{
  "n_head": 6,
  "n_kv_head": 6,
  "vocab_size": 15103,
  "activation": "swiglu",
  "rope_fraction": 1.0,
  "qk_norm": true,
  "parallel_block": false,
  "init_std_qkv": 0.027,
  "init_std_up": 0.027,
  "beta1": 0.95,
  "beta2": 0.99,
  "warmup_steps": 67,
  "schedule": "wsd",
  "decay_shape": "linear",
  "train_tokens": 573600000
}
Each number is 500 + 50 x the weight over its row's rms, rounded and kept within 0 to 999. Layers, rows and columns count from 0. Numbers have three digits each. The size before them is the row's rms in percent of the matrix's.

# gate: layer 3 MLP gate, 1024x384, rms 0.288, rows 721-742, columns 288-383
# up: layer 3 MLP up, 1024x384, rms 0.283, rows 721-741, columns 288-383
# down: layer 3 MLP down (transposed), 1024x384, rms 0.26, rows 721-741, columns 288-383
gate721 095:490480471522565367543552529467447539509538518451537507496469516508457595450480460493486613482602532395505469449561451488484509524483566435485527484510501452473542447506429437527510509493459483544455421473524483520527500543464483476474528432561520546495515420477541402498499569543410521575
up721 094:611503467459516497527557480411523608482454510521466529508472502463474487534461456464436429577414585484541476385521644548567522508434580530590404525435533516450536521502519572436493511480592514543425428558500509576509495468515482570520517499482387453509454513481467475488509534531568400514
down721 090:481520537488477566477474531516495455487544519489620495563511547521475531496532520526469496512488546487452502440461502475559595554488509473555496512564462513493550446514452478581563538528518505534428531545428474527509525533493550534405564474483551518530523494457511437491553426488511465546
gate722 100:491538481548516470500515499489482609554503472464467515467457558436421491419432559582458541434485513585375477466486541525544455477568519539488524521461505485501486442451507511385431479395652555435507495589484448518460472533341485483471481462552492517492391544445433547517445497500500482494
up722 100:497552452476479454501449516529578534444537532627444511462517544581329530544481579506464479427543404447500524469484507408495534514485461496534577442493534491434501523455492578493444521581613540434401531589509501398484535469515432499459445528510519562476545579540511503501485439502417541513
down722 097:514500463450490515546523569603442547528520509514546462575511495443535538498475546478545463454497532488523456484562533473560562489488494494540511479479481433444505439556421519587533581446547533540432543535486428473576468519480438517406549461464495606511512444504487455479523629426521501506
gate723 101:486581475437497527508441399516530512549469509455517582471479566482535475506536519442565467475456574507539509567527523546658482454392405625458537540483587470516479602454496526420544579470513548471473456469445493471499567500497554358521508535450476560472518549424521521608564560491529517433
up723 100:504478413512481496489497446492463452577481513459467493451519459473450558449542551463465448522427536451469482544452596536507564556378482515446442572457456449422492563487532542516515467462444434522468507520536523507544534436438474494507459585465432542498523452462478455573518542460578503445
down723 098:459519467436470550544475546535517499593521403509535624530521534498507504544460600475517431516458471517561443528517595479541492448501499569476519515447572499516514535523489535446515471449417474499462497499416538542504552467425504512518465404497471523461505526483447572583421532610514541458
gate724 094:501607511551560440499563480379532520420508560405611459474517444491457464488433548540558482537518513458483438576512503566534398519454561510565582498535478491427469511572505517461457443480514517406397545452477587526464495438464602500548479416448512516521522485498438504479468555631491449478
up724 096:508444485461476441547539467491578462500460586453540528481523463451488561587501442480499528581533560450398518433604569408390443545512515420497535567543490530570529496513494506437518453459519520478474467510469569499483522552495539581562505492558522624486440443478517490516589536573486464520
down724 101:518505467525507512592498425531550510468454489454592522517482428510513516531512481475518485568501532422458432533434515480467493547564418434545550502521523531502453428477485552503430444505519495553359488505527587520474551468478489536484477521437495469531476535520446482498446537472543523560
gate725 100:561511430381492512530483495520465485559535524429499519454533523429502538590505587543360499482554487485550522493431478464497539440496503438511473473564437429505522507516411506518436433490535499519487490437544485508523455532540630525511497467472596496521529472622490495459452512488479492589
up725 092:457453452584519518544540575529585620474474476477464611432548549492535516476505520524492483454476534551544564403496478330457558464524467554513489484553465513545541428527500580524459431450496541530487520489519489564496478643497563472489547536564492514459512525497572500556443463539515445482
down725 098:475499576467440460460500488448541594498487551444519523505474549416512485509482536480504458505577508472479494533529579625528458486539467538472466491506575535531457594560461523510523557504495505533507439522476519394506541454488498491436529527417490580549579472544516498588565470556507428556
gate726 103:455479520495537501471475481445547471477625476555515522442489409478547478509527495477546394507553413478490598466498518518485503498373552464438519526532488540510452493571537478500471555529554581590529514408536538456457495503517441541559572554492495519369517487569522561555465510522512489557
up726 102:543540442461416470462431547490563541483396649418533468563463453462478539425374525512485589432383525506514526477501548461523521493532571504518493540502608446462536505395442516535519529566495494500439500577443517441426431526503472487453456403563480391419574505586453496529532481476516487549
down726 098:526572451529462433552554443439448627460523578594535418461461452561519495506507425485495576450492575550601376528438454529477428596471540444473445445590552420559423541567493548482579445502469493488536442468448511468540473549507472490513540426376418522493455535514553548589514421511443517410
gate727 093:399439607522619532591449538571598454476588548542442493399477521469485454603552443470469487554442540468501561452555551529566491525526518511485474542601552542497559461526536408519512528433541559489566391534579545485459645468476451530471423521524591522511448544586505533386477507447485523523
up727 095:549478488500508449402458594432437500420461432472473436520479522487440564465422484474503591531632446487471498494466564453458473464545556490499465560447480459526428475558470471493470529642457428541457544537495498520520396501483508506510547423518441478446495501455468450518552515516434574551
down727 093:561514547549462476496480543541430590451554529433496501509425543437458442537576390528509548523538544512465537534467588501414502470533431480528464625499587496530468514474566513508459469600485476445549486505541446545524495455538548422519523443551485458487520503491465578522545461445429589565
gate728 098:384464464481435559493490529493528472485528488433580502574406491496445479537492547579464463429432494476422501494513509502493508484460517570460556490424502558542473534565536538546496519500375550519439451422535465509547514412469549484472600453472541468528525522474431499432554527399471574514
up728 103:521565575580513504557591503481455485564470446482545542517497443514540525481497524443553521544484477444454420473516485519475551500486508444479621388455418479569453459595484595516491570521409525487452482491451502505580537521515462547474456436538470478540390511494448527473480523508486477549
down728 100:549407507418522529499458620505543507518495558492479392519511464446487462559502547444501479452516497537449527502514518505481583494510480473475466526511485429448533491530595453427565494474395582527574468446471518458449511462507543383574600493500536566481467486533426511479450546492452508536
gate729 103:446489521519478365521452451483425581480625491482471496467471486488465530535518494603499516583474535549533593582504614509525496487534464483534532583524501564489448489550439570569306494485522525482514515490544624540446489448570555479419505484482525491530482430463498474487506560523417537567
up729 103:472468510492499515450381589572555467501560492452483460544457415474402566598482492479450403528502526503529499542591472494523457561474434432470510425588492515493519558455551458558473510479489584613374515587511450513611543490507430520475578449522497446468477478483559435573488460431446456481
down729 104:508468504452395467434519541441494493565501473493500492523483558561435529424587431494549475505495540444490496533524435499386495479575436523552530482397566498575629438460506467503593539488479423509481446464579462432475504589445534466501556529437568498369537489485456521465456411572515472476
gate730 104:546495515456532408472452546483504388591524493472508541441476497422536447529431480456524536519571498498445570534512513511370458558477497514521537538540601544584478463461452461512478573469462465356495451579485533551462542551475453399524577439580573482455544507576510501563483445488515576505
up730 097:532535568528557496525480519569461392504465600540419481463470405453542541566547587528520483432319455492533491458515528452477544544422453494463403527503438434435510500545443494438483539500521432533510490556468436447449529441460499573421515487467412383514532480479405529316485494372468490492
down730 103:477518515494448454485525510476509501529529506535561480479427560493471481534503489530418538521524505551551518459487416484436483556522498548446538496480446488583509493500440479456528612473475491392401482491475595527515474461450471425512483613524502485500540582505509541522577385478540604451
gate731 104:541520459607501463494508538379486529395506532555467498431504524557513503532408495493454574520502508517478573582453490514526530551491404514476521490541481552452427533519543535430547571491537490551452386523436578559488531504546510477455572432483597534475514479503548452582426460446503495619
up731 107:474471425496454568477539484596531402486454462461502557557509500466456421511463600483566533491513537631591402570524513492425505505461491425515449524537539473429474469457537471492464477543554476568557493495504546592583495458515527551436457610542452487324491386548456478447592517530564481571
down731 100:399504548448514537429516441481440541362483500466446446432482501448496533458553454530366504558421526501460553547614511482459502500383564493499540499503508463555466438454369487408510577546455518487433496534539400505436527537533558467542592538509571502545587483489485461474516509524543419507
gate732 103:489497421442453468372488597565533604519514445504583528516476430502465534555453497508561547501415432478492461468550535541549526471427490539578329449516540434465514580566513492466397427521568529528520397457473483499504468470469530487516570397549413498430514584470609523495538418556464490468
up732 103:480464489583571434495536499537538547538504565518536510492495460478530535457533419495531465502571404485496468458487430562451464472522586580516503504528497563484486477476504541550538516505605566553562442404564579493523403536531514444498548524495458558497498478431495472569505462498561454471
down732 103:505546481519449519442506567416497598581457424474517494541429503505464466585496439604524456513486468482483501540551513558448512433514468501571497553511537526479574508341430579512470461525494520665455441504536474505445448545558488520431626536421482471536514484476510516493404513453459478507
gate733 103:452477428405556419521405539477577533486519439494570455477476542492549465528543447460493541496553573436503560498423530572562455564524541530537497434448514523542496609522595533567508474520500506510586641497448406470484494531547505532440507463413510537470432507454509511534417646396596508593
up733 100:537546462428515514518503512500433514533569452520480523541498502538529575576405511445608556453556514536487514548508595533551431443589492506415523572439431499516453498560584551452493422498526432520489538500431510588555487527583527544517451464403590414471438575589510567470548450413460493576
down733 105:588449519489470473551482512539431532577521491590532375509555438543537483580443573486404513480523573393505460468532555595522445577552396565508468399569509513498458526394471512524508447482532565520461577493512497444540633531467502559466531469520501469512442464543494512546513543548510593548
gate734 098:471407513483449474562517401523471435588502482455447461532575468462492439498425518550491475542607458542475490521409467527446534553562467422527473469366509494466460523526482452506447501500541444470430467508513447470461476479465555472436535483536319553622431483522550454409473558443532494510
up734 096:573549532476528534518424463470511569492539478564496507556483536471422462468530521500501568515518504483411475455484446462488484520535456478548515484555619519499439530544513547436552530524552544607504492483641562482529498559488551496562550478539505531440523416565557509448408485527465465584
down734 095:478503549486446461505525389520529470537452504422475539479447513493503520513497483513505533604539530470458501428529559489508530553562518509478559476502496551531481557522473453513470460515466503444456502524573470469582459481551529529468498493542517514454540421507491668504457576546439469491
gate735 099:399545515422531506519499473492570532520490520540519461422540434423512475514490489353423531505476501431475558447554570587530447617497428544422501599578547491490559584535421403515467539492470488568515491533500471523446541588576458636378485471529547394477486473471494514500518567462420498538
up735 098:531414460526583584466448545443450522541510445476569495513419374573398532559513455530533546519459477465561427573561458577489515526404478496549420481470497388514493565519508509561488457547536568612402518553456544533478519487522423475559496538507586506483467400571478480539497498493481555562
down735 098:441644553543540501474548498495437498455588529511493513529431532434454484503575502554540493492561574468515478529459472520537469491446558372482491549515488436442421494499579503551486510513583449488531413492442546546593592461442457583500515518657495538404462474506574520511422449488495475417
gate736 098:469521440478523507528462579515412570479576542459508518546553406499549432597523520498512572496527489473433496455477469553501531571510497548497557538481468605529469503466504497477464426592568554413562419475578455547585514490485540447428519412518458398485549538382467461445512416496525442554
up736 098:535568536490575520485481405491472503484495487519421454562565552563488514495635454526553463498523506521477485504494512448413443526474490494567487417421524512450489575498412567537566555510429562526525475486414500493439429510412513582532533530512526442519519551484506563479519479487520473538
down736 100:525453400504533534507447468544422480499457516409436488530503385525443492643565389503502577430574546521441488504561555555423496493534500444538452518469533496424549528530460645487606536571535513509500499522441471501539454498419567443466474566509545406538577504531487525509510450452504495423
gate737 102:450511537438490494426518448500510463498503497476535535523508490557482538500503449481460505519628611546425518493531435523453576527522517395493543583477466433378437565443561505496494447462502557430498444530464479493464573635533495500453495320455418434489480479511446491485520404507533535506
up737 098:478494587564471565576548327552514444464510563456526483482482457426598480510534515453447538542419425521513463460492563491497385497484488426557445409493482426457533485493446522585434469469509490527549434483483491483574511456545429540500497496483461517535398388494502488522503476614511525482
down737 100:512457466455477538408496616495496486575463494533576534446522503564527574474521476510461480415567495465518628425638502415593531463543481522496366532516563557524528505441529424434446513511405573451514517480552502538489561464513516511547468542525413513423594504520512430579591437484455529452
gate738 095:517469440461480511511533522441501499494482504547578447466532520609518575565427524449456512505575567453559534575401490521459542480479476469539512516509504425520472456515426522599532391505523537539531530536396482521552458539496484480535498484562498454452487448521515444500469533522467503481
up738 097:577502479528523517536481468499557519469548575536460511563445515606551518472479459515554388436439492524597530538543507503549378454540578464555500581495519564473477608481462406506560483498429451433505547566461478494478453500388519571539557538463529543406506527573473489480585521483450471493
down738 097:452521505570468516481501587543560438498465543523440549506540518428504622514602430487514536475598461524521510493475521558554505562563479468527480472472474516479564454499560441481566487460531509476570461556479508486524466493569471452483550520491477539503385508487533457447503566461607547478
gate739 101:491444467506594457550407561449537469584563531550514526408489537512483487508397569500465496520512551500511544448467435462433586499397450401486526628518496498431470504436525503492532572556437458418398402451453471481397426481480421560472553460540507552527494526484463552416560403502506544552
up739 099:545514464469545522520463471506544432478518496525532477526393521528429535408497494574488584572472345535560431638499446461500537496429507594403450456468472512469464504512512551522544490422479521568597523469593583578666532494524491350416577495468523469404467529499514603450563568487570547523
down739 098:516535484523491440463526489399544488505490497502564473611398509525434555413553432490537540463507416560505567523457496452520550452541514432492446464447477564511515505368466493559501561541432508450541518538480509476491463485570611378530496561461416561474586474514555479483489547428506435503
gate740 100:434533514458442496471444543558521510547419460442494430520474465455589502479490505456495410562428446452570478631476399493443451455444433491544537560563498491524425459494481558527512506487521504520518509528550521443541546550457458590534447481503464540547477523594468541490374451516524509540
up740 096:568567496526473591471524570478421456448634546408569579528613480487448532373513484502507433511535543458450539491402552529420484461532447522533490478525509527536454503425496549468460551522435456477500575522538557488508527537418492494510494588434460376448435641546493438520467617480533468579
down740 098:429527489491403540447456511435441490475558464480467464594471577537583444568521519470568478472438466515523589548502391457406556481488455554550415496481499442474374471528494545520527481514574524511509519470406629499561410587457399554531526593433545521495506572506504537507519518496625516478
gate741 092:513608457522489540552476503435503553579516456489490470430480543518564445601479557489521542480491509473428516544483439504495536429458507515491475542464582528582539473440555493490418501493512549421452553451516509534529477576485494513536518422426450479397591517367427529480437467463495484561
up741 092:372539489407542533446404440546347568441505552467481549516479508544452548482492543494491469438531444462573505577417645574421572523557503557545455438534427462503538498453482521518576498438478499586513490493467552531497515485508551491392553502521495473516417485611630520508422500593460513493
down741 097:552579532424423527483483506558466533478509481446542525554577456446457545419423478476513510527487532485454506597567517532468538508464474511536433471517405529487402575417461533509555495574475551639522528459432408452507439422470548568467461542488554546522474397456533542511564516521458520523
gate742 100:557461484437489512410483509503551486569477523552522502529532536431510474514537461399460534520513425482466461431492495417545487450486385422539508536413553505517444455519512583397434537454478544530456557532472511439458549461446439497480484564466446560504568592443444477511584406439431423475